{
  "rope_fraction": 1.0,
  "init_std_qkv": 0.0376,
  "learning_rate": 0.00523,
  "lr_mult_qkv": 0.5,
  "decay_shape": "linear",
  "doc_mask": false
}
Each number is 500 + 40 x the weight over the matrix's rms, rounded and kept within 0 to 999. Layers, rows and columns count from 0. Numbers have three digits each.

# down: layer 2 MLP down (transposed), 512x192, rms 0.28, rows 40-125, columns 96-143
# gate: layer 2 MLP gate, 512x192, rms 0.287, rows 41-126, columns 96-143
# up: layer 2 MLP up, 512x192, rms 0.293, rows 41-125, columns 96-143
down40:529514489455545503452469463526505526588443560418464527480561512526505452561496492537544502467586468482562527520414449583479487487504498525478452
gate41:449489508562489530483488486518503516509501521475451471495419515493502546506434496439497471465506498438513547444542492543536480491533572500461536
up41:460472467537552574486452439504475419468467547487575519479497548519454528514517452548525473458545538489493509472504454514545513478544581476510520
down41:455517542488436414520486451553492513522562517626403464528411575558497492472533470500495391481578474463440525499504524508481468519517412484458489
gate42:552555493540510524539509506455544544524523506527499505522441467446510481486577501584522468539434518469515480480564513515477468501571475510541482
up42:458478523481509463531491530481414478513581480461487562459465549569469492513481491508565457403504534486455447495512494563464489510497507417482503
down42:520468483515476485562557522556462528492451526512424513430501500521480516515446499420516536508459566466472529500533524510488507459508522583492548
gate43:502494530591552450528517498462501514473472517534563557509516533522531500562401598467520501509518603561485455443602427576457462432586407493459448
up43:508528540544501506512513548512538516603472492528507429519581450522502511523524374503486557405519510442495535507474509483468452561469513488509450
down43:475444527528523554478479443482477566553505492452447440441527491457525478426459509452437542463562561510530504475493563439475470523420462488403567
gate44:473515440536498505495523508489483481478579589518557486501484471461557547503464504478530512554472527588479488527495524517447493582426502481505494
up44:533472578513530494521455405507448492540482459501567498496497533502503485600494555477430451421440472531510443522555560464396472515511518486510455
down44:492534511468512455437533528540547501456483473447554497459501509568474431477531503468464538492509441538472499479498491508485514505497523534499495
gate45:530472494442541510578510488496519548443457508471491479473483500453479505503470448408557508527516557508478531448484424525530464482459440455548406
up45:540537499516404497489500496440551483522524539557561525517511511477471547500552574495471599496429434478520483525552497495466486466472511532412425
down45:444491448512557498429529440531472501520489450451528500498444459470495502542492553463507503536557481454488439519519567484534447510502562444527576
gate46:529403493530535545436480488556440567512450509489432422531472491474457444517462533561491438525525478520547528469504593448551495492430570456558475
up46:479505439516499529549519519526486491528453454468448464481561500516528531470452541480513476519506479505467542527477523459531491542517567465530487
down46:398446467483556502474491557465536568567464518480399529426504484496520499508506504483505512473535508600515507519496532473454505560553536517549456
gate47:500496594568435535510480508492474543503526478540456469505463494546499468513542517574523512514535549482514511503600534529466479494477505445523516
up47:506481439438548517528569472521484512504440485491442549563500481501470477566512434534498526500515454471520470515485466505489524478545532486489459
down47:545459489532467423483541396524512520555497432511460519467415526507526535486533593495493542521422520567579504475495510475474523447507468525498515
gate48:517542504453545522465476503500424534548535516471524484498509479555485541457520491541570504498521485479544509494534524461481565553470455509499493
up48:504565492537484529510476487537522484516533458522526523500502531455535495480504532523512481509497544510464559536489524492513463516545512510528466
down48:473451481539473490535475474495525502518508519536396415521428535460463499490500512573479573530527502510468543517513508533550526531450512500493526
gate49:525433542540552544522534541436511598476507471508470467438488522459486488578517531555476390462501509472501557502465492473479465543556541450438528
up49:567515514402521516448566483426587526494571502486514501464460544454464490464376523512483505506460540493475480456566534549522441577525486502432472
down49:408495473459456433553459477549581444497513456499537473503430416483544457459530478547470523494449515520464486568417476475435533534502522497602463
gate50:474477582522501445477481494483534549508493447473506513553503563479491515470498581408550565529496463537492446481544421507520480464473488504526442
up50:447609504475563506494498570567455526503532465535567518497503499512522527498470427467523454509518505467497486479484471462508427463527517465560501
down50:438553487530556451479492450537487552486432480494443467485494465470534479514412519499497557559523496479512529560577485470490506468499494453474442
gate51:530510509521475518511501458488456479533471493479431473589505509453469433516526469472502461493453489532526508471520499518547469547539442481451408
up51:467420475506489549546493452565463517494438480474501553503545537443565496505509454520552505545532519487506509499543508390469495506489521466493508
down51:574472503513423507535504490458512508502517465513498537477509528451501523496541473554542495510463508523494531538501528534549556499487515510554477
gate52:486589567509544484501486517519508568507461544460544504598579507464438539485480520519581470436414493513519510496492528511474547492494460582520458
up52:567518509484557570497486513438493516506532457448488489473550523552488532526514537508426433461515559505491517508474460455575497527500480499530551
down52:543495510492524570515517524505539494499538528528490562469489586571506477487499548518501439480495488476476510499479462524524511507555517433463404
gate53:431485551507518485465548525470455449478507607569500508537508508484524552522560538498465507496447506532517492446446520479522539455503475491441483
up53:485433553517490581473573520505450509495534486498513540576518532488487538479480502573542449416565492523522496477443489456563512525509518539438500
down53:534571505490405466478541465502554436458516486511526496538464515514475541513575462538436495481489542527461568450516447556493456520534498586511461
gate54:470509441533530522550535515476497492547488474446478481440511491493453480535511444467532524476550496511516544443527444477412442485447485483531490
up54:467535501424458499476538516448445536570419506499492495474537502507501483457451522511429485491447456534486448534468509463524462501436513548526502
down54:478486544461517518481643550449494473517545524482559485493489560519493475503515593464500417538500570464498477492558556483511481530533562519519488
gate55:490534546490540533559539500453497452470476407527537495589452456497464504512442534531462544486403540481542501514605473530449469480492460527460482
up55:490490474464464507475543516545430447516480559410462527486543485509467546479532543538513469482546416522466478448577421500513536420495438489491481
down55:592570467585450478522549485495497481562505490559486522520457470446440554578489448545518491421462475466530447498477501482594549505542502475409535
gate56:551556469595495502536575533523532462496535441514530517472483501449510523529512403462598427526512567515448453562481575455431481484617441482508512
up56:499528484481463539487494509525481468543474469436558465550442512412432548493497460437575435544521551527482449498502538440448495476625459502497476
down56:491410533526350488535534436506502478554502456476481481522550491559493534533489508507482472481537577461460450515508537471467476436503495502473551
gate57:504450469509546516527515534438449512608480494529536531538483479570466539520510481566505483489423500539507553544536483502479496468518533509496491
up57:488491446489438458506491508481429437475463519479457526501468493489554473573471501437478553536568503545535469480520517472439526533509529477442501
down57:540479485521469494520500515486442527510525477477449458482443516483566479509501492486527500558462575465513513487478563465516555511454500475564442
gate58:483522536524483480484497475515543513525544502533479521517518473453496441532488501493526501485522507499510548549478441536558533487464505518468440
up58:485449463513458464525512480552437478506524476505507506503519456535535421499533459420481537506501491481516487449443478539503576456443460490521399
down58:487524498503484496464509508549484492515519496517473485508507478488492530456517521522521521515498484527515512472524542473496481494466472540505560
gate59:522522484535555474525532588535490526493440539521522462524465469522487464463498547468431466517492459548535496544528500459515406542514511471459504
up59:517576527517374489475478442453557508526595483499517521480502552436451506469519480486577549454522516577500509436434565493488625531548477564516532
down59:514478558495492501435552547455463542466526461480514488528508434496505522478534463482542551490450579496580452414562555502479517516393504530504491
gate60:506569506493514495526456515447507427426501513549419532508515455519480478472454475527505587475544536500523533501438481514509512421455466573412438
up60:449434528548476506433490482458512527447528520483512460473511490566560489491499475563545490498509476433489560470522536441563475530523452552543399
down60:531506518497502538511553511467540451523500513572508505516426470481544523517494482553392482468502484464477554439504488507556549497536544500433461
gate61:549515508497451567479535523459494473540489468450512570479440494554450406450452566554529535571554488496504409526499496490497468504489550488566414
up61:583518483516475539528565498457588466466437485468566519483548508539497452498473519491489481507510489477515492496515474575449512458502534499504456
down61:540499508567432425518532519475423462518533531415506516501515557407489439551437468549495464571565444491475505524461466524475520472543404459437529
gate62:563521478501515448453550494427622431486510468420478424530452496567514460439509516511458489448501565436519469436543503550463498526515525453490430
up62:508481442495534583535465482443442440561537428529559544513517490464560531533447503603531515400468443459520476494493546472489515445514534538509501
down62:464563567534482484545410417522491539517529538479439537426492527490463554594513492535531498528472455431443545452531476484505457452546553423508505
gate63:510422473535523538563511510580479437470470501463509531566513529528509497533493531468487497488554473521493535412491501528504479537541486548554518
up63:468520534430463447449482477448483580523502492562569543487502503519507500483542517484454496525493556509542490513544505549495465468446449534552414
down63:501454521514506429472503573441488571479544563529482435504480465416506538495479437435452478501543449553540485452532517534491480482454498467534486
gate64:511520503533448449543546490502418529486508529418548533448452533489453480489499506503486486500529434463498541555476445458453495531520522511489435
up64:466507479485420501513485437498524519511511579492473518501532518498511560481420495483505462439543487478461538509504501496486538479541569400427414
down64:533459490453458487491553473486524522494506539499569494503470457463403471511496500474562469523530475462511485535484527490501530489589537502499469
gate65:493488481499586545463460552551572508475550481439511476481474458496460516485470504525547520417450560530467521492582508517567560471498469532478508
up65:503561491485581474470485491508493509485469525499537510515489469493454492588514516490540526468477552477476515499474477495502582485514543482472500
down65:469523489488517495570501511419458428442498538540484503535452534592506518496487451494537537475534460534424485459529531467499558534540462481496536
gate66:586463533462512489479454511524507478560511495458462457505495503518450545428470569390496541467416583572451455443552477415534525464452445479477457
up66:459495597510497488519463501500485536541458533522494540550416446602540380497525506455539451581476484486590433502518530476509525522503517555525588
down66:433526574468446492514529511525526523561506529565449449508484440468493552405553501497413504509504433456529490430460502388529526516509489490604573
gate67:517569566487509453496522564538496518492522436484520531420506438497435507505414537542498551467545439473469475516525533581493475493510452513515528
up67:509526504505547482537478555531506522520558466454489574509526489442499471584496511549494575519559471478450464556497518509491491539584454443502492
down67:507500553489518539510473444435486448538502445404443413479504492529558454447507476508560583580496425531480467449525564490570493479556502469465592
gate68:472415533515487481493521555504448492468513525498461466477388441515497514460531527507539433497501518485479519497513530532450569469565559553567514
up68:517525585558499507470541566472481539561501559464527485511554550456513449544499448531525517467503594458510494554564560481489495504443539583543516
down68:535452556466484439439469555522501476477528441432553465494501530505376394504492565445527474486564515521522509522519415482512492500592491556463537
gate69:471534518470529548506472519448510535461496435516573480479541495500478520459442494428542475461466515500487478487534445544485530485494489506531470
up69:502525493520506525538496453527553425520555546512517483527622523496525547463541512492540490453575550499559485492507510486499483590518504469482520
down69:485479496493490489483502561510468505562475568502451446504475534482522454528570513467504530521501484539527513480509508388523523544420512427440528
gate70:511502504544444418518490447450478503518515522528490450529535518514489522430464601550535506481477604563507510484578520456518511522491529566437505
up70:473487452569396533540513535539608478540477473446482505495569503503462461523592485443480519505537510551506494569482453489499506423409539466594504
down70:515433474519544448477490449495450439498480572516524521463522519493498481563488452584469444564562477387532527524503478614489497538545519508491430
gate71:510503539491484530453453445436449447473529466482504528469521553453499499507570489499475447519527539447515432468531534456547523439461457555453488
up71:535497561462462484505489468511500499459547541415565549490475553462506507444553471463505434440469475446457394505510549478475527497469538543454503
down71:455480500470507510496515498551497475447492558445516485465510484527492474448533508474474513461481520515538498495426466461520442521511552479520515
gate72:508431446531487495523532490519539489505532559517525488463508548438444532543503478441475514509508421436509468511437441494578367549544492467505464
up72:525580492457470387522497475550533560475517594552511488515506482484438433470583521475503473464577496547458503456491547493486456434557535526508594
down72:438515496512486547422465478469539490499462469539476551555452523521517513548567533473479471445528535468464489513531531442606435494563529498473506
gate73:520484500510526525421518538529394442500570470436523449525536417488554529514562494494531567467427529537444472551463542468514567498402607464412510
up73:554465540497520420502547521471542607393494490515558488519499490508518516500488516467523558489596456572468457534528517467513513526509548514522437
down73:529485523455535491498522515490463546463500560461514522561559473542511463507477568593557463497496520460433460436476529442568536523548548479435475
gate74:500560476413449576471434565388489498477526418472472404475481433533539454560474503565546519496509560538483456511558520517481525475513450493513433
up74:518541524505507491536497505497508446514579550455572494456468564512431517515584447441412479527469544493514435520528476538565450438467490391455527
down74:527557540488532506432519577509559525542472530516464512489452521551566493466457494492435436484495416567521475525455526593492548494542449542493480
gate75:486584453475447457433450489508477509495546495483443494533439512580546491491484468500466540535463574528490510553551487455493502497485491455536416
up75:503514482513489474495463589540509460554504503478509520436481523498484476543475488514540483481374506477456521574596508487481442471445534601465519
down75:481489527487523481516579507494415487482562513506471507487425524524486456482531502583485471474551523466487551464482460461426452477534529515545447
gate76:496519446404510522479481522385480522530564516520439462586535573532482495565483480536426512475451515489525472448482492503479481570517529481494521
up76:591421511465487472410443542469517475522462532471499530531469488519514478521535572559453487503476480448500522523473549497507506539468566515494533
down76:454462498481434492456444498493516479396538583463528498516462538537529526446443435488535508495530476509508532478551543605398499504451464524481518
gate77:563461543545528447539557464484509443478488543508504549549589524467408540533443487472564456445462532500484489472541530452485544498495523524515512
up77:511554442483505452559497498513527463462525452428472481572480532521521508542457516467467448524478495505465479483451518555551492551455475433453463
down77:585536481461557438515493446471446484449451554495510438511475541571377458529495521575455522500478479552449521539484449515453526507528578504471540
gate78:504515480492468465543550523435534467512515459478547536518495490506476560477481495483477474488532578458489508512504517522506479452513419515541461
up78:493475542517517460459483524515522548467458553494541502443498562561445454497523574496575524521501497490482525493556525537507415502485538490497492
down78:525473426501509452480549517566506502517453389509509484517489454469504462534488590429519487517582473506449545529592557496509491497455556548558523
gate79:570504573496487508421507435465486507536500539506487510523459494472548483513509470429458476599489479500453523458493524492472552597556520492469481
up79:436554380565511523566569492562563493523500474511497526468504503481469521469458539529481495424488537513475472506555483541486446463493513523488487
down79:499538517520456454541521464517546495462425498479476581514542507471454520496525446532531611427560504481474521534510545465485474496478469510519489
gate80:463482480492506531573508526520452532534525533390410527518525490542428557447528517528540535434487381552502552481536578486542451574490514541456446
up80:533476419598495519464499536459497434467451445548571475504438505469514519584483418435513414539485505452511496501512431543383496465460448517499495
down80:534531488447494570411484523418523505487459405582526491533476454449561484454506560457457526606468519469529411498462491449511393491540504476535469
gate81:489518462443476501494501518442535499501538469524433473494525472494553433516497591488490543496498523482528515504458532498506544474462473570580450
up81:482482517515502483464475446508528505459455538507509541524565490492499443517483468467479538481547502501437514510420498569528560486559571557498410
down81:543454523512499460493502496478452493478518468519466517483537477482482514503484581523488459539499538506538481461471519490522413510513522520492502
gate82:523446490550453605529524480492538498470442475571357490507484509492514463447526503479565489503497492416516516501529511496478508496483568448522486
up82:445460547594482531449560465520516516541499443512455559502581422554414521536466473526432439505505492550409440466444553451559492523543444451443543
down82:484476525571447458514488520470504475485481487500448436489528518546547503482470498489543498562591408461530486487518478516492474464443448524494514
gate83:507503494492520557492550561506527514419467559515503467550497511520536556471497462483489479514499539509522464478598526501462512478575439445487514
up83:563520469485538528559453525428482467454534541488471460467468464507461473499457497515510489557445572490480529459534546485517523475464510450452516
down83:479540561487497507461529504509536524478514505478459455499479458492466521514543524547487545489483447489536546499551517479488510506541494451455589
gate84:477468499508487435470482565484456488488470491509491519556451490585525546501513555526561513460544521430406459546557510464451484550519510465437405
up84:481461509513442456501556486480431470507424486531530504492497476498504436563573533484514492497497451512507477522503494576457509492517459563526489
down84:511494427471475500558485527526518524537445514511513509525535453562509477493490534491540547559489543489562405537479505475552487502455453514469555
gate85:525480509503480482436509517435526547494482444474472467492525502508493511470494472511509542491568550489551506489481538502594493508549428460536504
up85:583472473408521477530433483507511483462471515518526486539462487457501539438425512495550510509495457508511500461499518479473593542582591537600540
down85:523463521581470494515480429523481448492536469442489570469492460507466471510463587460471446473524537436495513496561475462438465495564537522497517
gate86:508492515503508494539508486534496482534523466571480495485513557541551484520516473580593526492473464525504549580596518501481464486552586410476405
up86:508485507520498494435401567487512498566481407499522551508421487536460485507533466474401524567455485492482469489423505541473505438517468535533494
down86:459535475454540454511549536567486441461512467463495494449562456481529517445537535492483524434542446470485480400508486513505505471523499514512503
gate87:501472454471507468472542475500469553457495432565467481527537488553482587487473495467511502505491490566465537518495535548537523518482498535479520
up87:509453473494544531511521494483466423443547450545442439463587424488479514431495566546482562440491504549417494460533500543454557478501489495512504
down87:498518503504496481510506490465496501553515467585561456464481528478563463516519475467489499498510505488411514541561510524563493463476532536513493
gate88:483505481517410456511451494536565486595568478547430503525424552567501434450495484503514436420433565398553484517479518441541506502527522525490473
up88:498520485474467459512531398589490550498530520567491492429540523504429515541523554508407490446528519526505441478523511532488479525485442474539547
down88:509453530540570505489470457543489507541574533519579472476459477577441537491510509436397505380502555473514507472496463500507540548461467499467455
gate89:546526506479430443510473464558414456526525532602486501533470558479516506553578554520461543489512517550586422507471471571504527498493543495578457
up89:552471548531449503547514496550431485448508546481429438487493496484514471530520527487450488510510509496536419486439491472546551503472507471575484
down89:495452521443487533541491536470508411519459483515480468490494536487526474540521478561411479468547482496494474519502529509420447469443470524536540
gate90:566533470510454531521569475469580572460550519456429503520501409508477551474521546406541528462491481486411520409468498535528465438543485455411476
up90:477477523530552499434531437583506496672517526497510540557431525496484455592435510511485543554518509522555518473533520502514486475536505451487515
down90:590575542562447481485446493572483529544526560508486501436470469517574555520483471483464522548528512577550512474528518465516477486506521563549556
gate91:510490436482524568554534441460506501587498511476444489513463558541538469631489520465525491511486476440539520529493525504476493470508422487518400
up91:518523510478571480494472456434492502513496471504561411581407545485469587512471505514491511425495517487502514502542476479486485532558565510456483
down91:462548503539511588508532465499509519507489511518530503493512532508516515552489483542522519471512495501501508524466476514507522554569587495519497
gate92:575499491526534477498526514516520570476556473549511489456592500485463532434443515532510429479450512571523521417460478519491491499506514494538485
up92:554489510460510483481507576514507520502524461513496479432566560477500579446509512485515503463502500540505533510492508523488480567536493471494504
down92:467570557522569446495528484512491463545501479498546432513464581469458507473556454459483465464472397506606553494492535469470488486544538457505532
gate93:485429438491412576544517524536521548489487515537470560477512467483490471449478517514497482450603526471512465479471565465468446551398470494471474
up93:535526528456556474497492529452526524419480527495490527595482557495448461499549500513527460484554509500520455404463496441487426521456462446484475
down93:524527447495434525531478543452518501477550506540497477505510481497510469500478506484529608514529517480532488513480461549463460506539507533470512
gate94:544497491510566485517503425471423545528486455506434469448523540481486427556518483447511502495521518600524457476489493470561463589494544476509456
up94:472466465477498479476444503498461532496516509448524513467544477484520493461499489505454487493516485485513534484460459486471493554411507408563477
down94:468526451530447519504517544580491456429520576469487585487466510545496459472558556444504467449535479507454508483530492561474496451520445564478452
gate95:524557522531504470492542503467463540541494556555492448532531427544534457534481522400481510512493555563520499499540501475590493549484440483501528
up95:530564434438507553461485505592556430505469451504457502505463557516486541515446461562564520535506569491507539534485506548434516481531533499516484
down95:475563475492506499483563438496499560476485454478526555491541453482481547500526513494545490526505442494497485511473535497514506495496449409501479
gate96:556452482460527469558457481462541488476528513574524526530463484506516500523494505428504479478502543515501464446499469514523531414524554495504417
up96:482498573511507459442492567507437506539487483493404496534527515479540472502518407556461517454512502428517460530521461502500428568460498568591494
down96:503454479529416507469505540405485572583537494550484483490565468495535510501426548408568550449499489460467534543496433543556431582536476478516552
gate97:569578523499466475458474514496552429459577551454536475442448486519421527566517574553491488526551522503552506485477470489503501503529480537446500
up97:543523473511496544402563498505502476470460445509517490450457526507472521456522545524477547550518505530558478513475464424474440500544527455528434
down97:637568605540519484563462518440505482479536489518509548506458485495488497553488492523474510467553508450523576498594472478499569538465523504505492
gate98:515565462556468536414504537456554436490506509535538429563569509405575514576489531525476499517458489463468514508404528511466460492533542460497442
up98:503519568461425503512460507508448516504556572502557501472465536503406487469517502571502503380542527497540487442548448571465490503479452609477458
down98:465495453552421482503481471488495461394479521402552485489508419462516480526465426518546430513532457509519554522512512505531539525514513503522505
gate99:503536440514476478486475548517586509500487462490486486478530438508566588515573520466469513425509502468469502514490459452437525418483449458505520
up99:455474527520473525450450453465487484524503511522537569526429480518545488452464540542458462426503444504550498530529532528569519466492515473597441
down99:570446469516504468484514527531528490518494508539608514527554461491527584485531550440485501504541545568499503498492494495476482480450436573456414
gate100:491498455466497524475500445506426545494483448484577504489470419525470548491467523515494524524529583512453521485460510411469484479460501530488521
up100:469452474448522527444511437522452515512428506442554573487528446539493466477508517542469495472555533528514462456476499433447511442471554497488499
down100:491514560449462479506486499491488531512515504505462442567490500517523448521516548481504473470483506464512484505490502543507478541547460457467450
gate101:585490520482513473537552472483550459522412496510426499523524495518488509468441511510488518483514452607495510498461562463554482543481524533501555
up101:559555503501532492499438444465479520511497561481503533527453549483481489486616467501461528540490542442567510485479448529413545451554516484514464
down101:485470483529566488522476556573523479525487500433455488442548488483577423593519509437510543501485503465558446498491529473495488507531576497500453
gate102:570494493464502439464493511461508507513476429485516467589453395474491505493541476547520486488505576472465495473486414452548528509505580452523493
up102:542518561538478474512610477471473493458571426486466474514496563509489492481515532579563465518461465548498557545482434530450559420537478546572496
down102:500481515469440515595523496463463501416473497557538543538537487548494446482455531501529533560497531434494540563466476479496531562411455461497461
gate103:502552503491519507513521467531534480521548553546555539466538517554560434471501506501492524465566483502539491481537536490463528597524497481522492
up103:445512475538500581398529524500523504572507463462448448503445462465526514485463463521529511520483444495507497510494547520552477466514502473523524
down103:465478463492490517507491468494469497566481512606503482533435535457417524505500465503495513440533487545533482574542447492501560482529516439456445
gate104:487486445526487535531426481496528501535510499513557535497504558506465529498546495540548470547485491469502545480520511464497524470423486505539540
up104:516467489472577513524500535494489485514521530493471465457514521518479521497501509556513526523476511502449476458525528498567505502428493464542518
down104:549535503504563498524555505527499486463559485500575467477419538488511543485520568488481419483546511531455471494493498527528473478478494500469476
gate105:451507518502517478485534496457512516506513483534518509475453567490505439528539501577532481525546530479527463534459458548563497469533495512452458
up105:498500484424461576530459527524505538551534567451487478501497479445541549547500471504497557450485434567490509502561534489587500529536515505516435
down105:530470482399537588441455425474491475546570465442419480465475443506477502511535501496479490442464479493512499480531526495502431437397524504423507
gate106:502564420491412528378463533463508533576425545391487519451505544477493529485554514542579449525512491522504494413567543522509446442576561552495554
up106:584458443486483546564480474558436506508567511498524527480529507542550527426495574564518461472495513486572442514482490481562492490444485496512479
down106:552488503542454472522540450441511464549498383538449447483492498566525538562547514534477436488498471524488548505547535464554507402544482508521516
gate107:521504445537442504529524471466521519499479502505587545511532490525456529488485532489483527496519493460493451485456468532526503503502506595567422
up107:516547498550417472487521504472538607494490530491521562573521447486523495470482485415448525501560476459540610491487516527534451539504555498481531
down107:501578501524446505470491501421542437476458460491501538511506440514523513482564471512522532535466464442558466442477510441487477420489459520604446
gate108:416463522531457542508533477512514526534574541497507456527416464464517491455477517501519534562452486455397553467503531452445514483495470447473519
up108:479493518472471511460514416487545519508580453545552486479486512490531581425543516467476541558532466535499491498450532447433539467483459517450508
down108:551575534566423471494489508484527444411541476491564469528500463571459490491572500472625476451511501490599499516515557516498555437533481475466509
gate109:497535509483479522488450521486509533511467521507556565466475482530554508490570526536563508483496531503498493567463487446415493522482493513513509
up109:531545499503479505584534543481499492561471558486515510494508516550493451510477496546551530502566465469519581487490544512501429530513449489551513
down109:541468515498517466549561457469495481524596467450471461548397536551539503464455494570442535504564530539512510484469477539526473487498450555367494
gate110:509480535568478480479535426438455457542517457494512457533428463493548524420425507409482460545572490459461465497489508545529496465508535414540520
up110:482484511503500543499462530541486508502582460499406509449488528510413503453561556456488439509473510547509469494459572499474545468536465578523589
down110:460430517517458525556492553533500476473560459516457571498433456564490430482531515548546462449400454483469485470556511415458609458556489527505455
gate111:494458491509482475554508471444492468475457499500472438538501541563464559545523551501495493476479520428481564523481452560541518486476486459541458
up111:536511503515524527500446547522500532504520514444451571533514451440453543446467450490424468546535494575512498481498430507520524546576550494453565
down111:525563543517409528448521451479515587523473524525535518506510527469473552543464589492519463492560502522470537439502497467532461535496529506483466
gate112:480535458516481479472500503462550465494460451401580411476500453504524548503453507529514523538581449470444568515482583469487481520429564461490551
up112:495459527525498496606591530446473474522468461487561459503460458470558449494488528510483572504545508476453505459553498540500482520460497456491449
down112:525477536521483505456501475488519525521508474482533412490522421533534506562552507551564457527477446488501595557453507498509549506488558557478522
gate113:458464467457483554501479445501520493505530563433526529493482530445476530522465459465476505489539517503479493510533483453502467497549517494479481
up113:477539519514473492416504486474524492515525466521542447444568493476438492482507576554572512490494492495479525522453556495483468519508530480554511
down113:497514485510569484481537549474441480448470484519523500514520517506499502486496549500485520544470456451536471471518517482544465532462502499485515
gate114:451563504511425532505489486510485466465524503535482474448452491488521446499553501521530490460465495515451502543478471482547514480495511483507510
up114:500493568438423566573466478575406483497423493526485504518504483441425552540506433425476492515485426564512526522537479528493541518487482496525524
down114:571546473534532543465502468553491523500508468554495566454487597569478493455487552498521453525445527477557498482505525497518527533497566566525565
gate115:458523512513506573509447520466549476525536520473459501516481471567544496514518521470437523457546465558513545481468515528510565551515558529487476
up115:552513460473401493509502453539560513431545436513499512472567514476489502452484496437559493536560578485480506447430522541486583507411529465561504
down115:521438515545541470509498544494490489492529500504484531473479519484460489491501541490495528494473542471545520478551506505542472495457477510417511
gate116:516477475515499463472518462485552490402494473523531459525506421518519487482502462592537519508479530500527493492487528478470538479543542476492500
up116:497390441453570455487486579520512447495553467474539572552519479572465536540557492486485496499503496589585507552568508478462503483492523522461483
down116:550544486520449501488518450581521444494449475488496528513450526557530530549535504468496457530506430511533485507469571414466510585565500521444437
gate117:456486554480468454514473531500480469465491502499532493470484499526438475528504459495436522549595401522505486514491474398469476479458487515484522
up117:460507547466542523512467469432462501443549448469491474525444506545456486461441502485452434459528471474503428476445536487486484456504479513475468
down117:481545501516419484488504384447537525579477487513524478460541531569536479535518425532509518468512445502551557568546509545514519482470466511501546
gate118:583527496538509519434556589448521525515479472497559574555500526475481460438476519503543517499466527485497459471482554483461455513484415518472484
up118:481444502508583488505537453496489414515486477497412505481544465522514530590544500508466500415497471511439527486590531504509491498536528432470515
down118:500504525494572463551468528457433490524508457517442463484518442574493524547494563555463499513492495539551469449506510468502435422517461553465544
gate119:520494507489489571509504411423467477527452509467534475490473511477494517512456503514474581494499467543546466523463504535443527472584480521532498
up119:507520549480429519442494488530503520503547449480495565484572431512412458486517420468519458475489468512490508491470529485547540496462529558526486
down119:539473570455460449473477571434471552515467529506468611500514546445494486501483507539478552528534507431474524502508421532544492485508426518536446
gate120:470532550463474531484496525494470520539518491475515520469467456520502463538525553591477495508500448472515463547541519541489495442531535467472481
up120:477545519474506515500480449454427561592502360483504531518569523613535485512508610508593466437484482565570522540512415475465491506547543477533528
down120:512463505520471505491468443522538502479461525496502471550458449496423492524500468515482567464464453505518550548520505550555446474527481497483479
gate121:450460546502457477446494480482511486455456500503537546471432481508564492461474454468457527591543503578496445520506511488464563495508516464485498
up121:573543425490516507541492449520469565465495450618527421502487423410468497530486538455624518510496552489497550499468512493524464462541477514550488
down121:553500575487467541498465525478509505510521567533475470534491492527542548541558474429528498493468592536604504507509451474490477457452484573486491
gate122:525558524479487486502513452489491485555536423458514526497517491535529505449498536474461448500536485467470463441494486472525474475561539498509420
up122:567439534540437409496435505521477440453496427529474531510494534518484445480515499484513457538471478509453531489510475529523526522482498542472528
down122:466577522483466434475469481482469478577503418485539513474548486489527540490424526481569441535484496482486443486475465484484481483537478474497491
gate123:468536498526470466496496462462546476476477463533433415538516463445431484463513457506487508438471570475489496541536496520528572459546561536490522
up123:603524488523521468535528476468472458534548572396520509531458488402450567552421405537516509446492539498467520449482519525582507512552515523573470
down123:469528502476482400492459510538529451559478483522508507474486436500526569501564446486523564530443492533501463547515519487510503511560499570509443
gate124:526504575511502494519527521496547452469514569425448581542482455569478459553498594501563485571534477463465542495496535490438476471491468546523497
up124:556478423500586489507563538497442460479524481492508565517465568480469520476514469491493462492528455510532498469521529529521499522474469482462494
down124:488533456523447493475474422527606446489515501471497520523476485547494470528529503494509531521506502459532493559476531538469556488525522476489508
gate125:475468500439496482494478529470485488509480496475519501485492445442515498554488565496476460407587525506483537543533473548512486543486526522503478
up125:533511485489475493470467476508500523514505504501470448521499481502478565462534480470582508531465515510475484538486514472513559456505438486508530
down125:513494521440482503511479524490467533559474520511475503502510419472473531528438499513544479557482445497425457518451481487571497472498539512521548
gate126:533522514448481444489414448540458498507504488523545473485482478543468450534564499478498534502476489497504483515479499514552499518495412575515503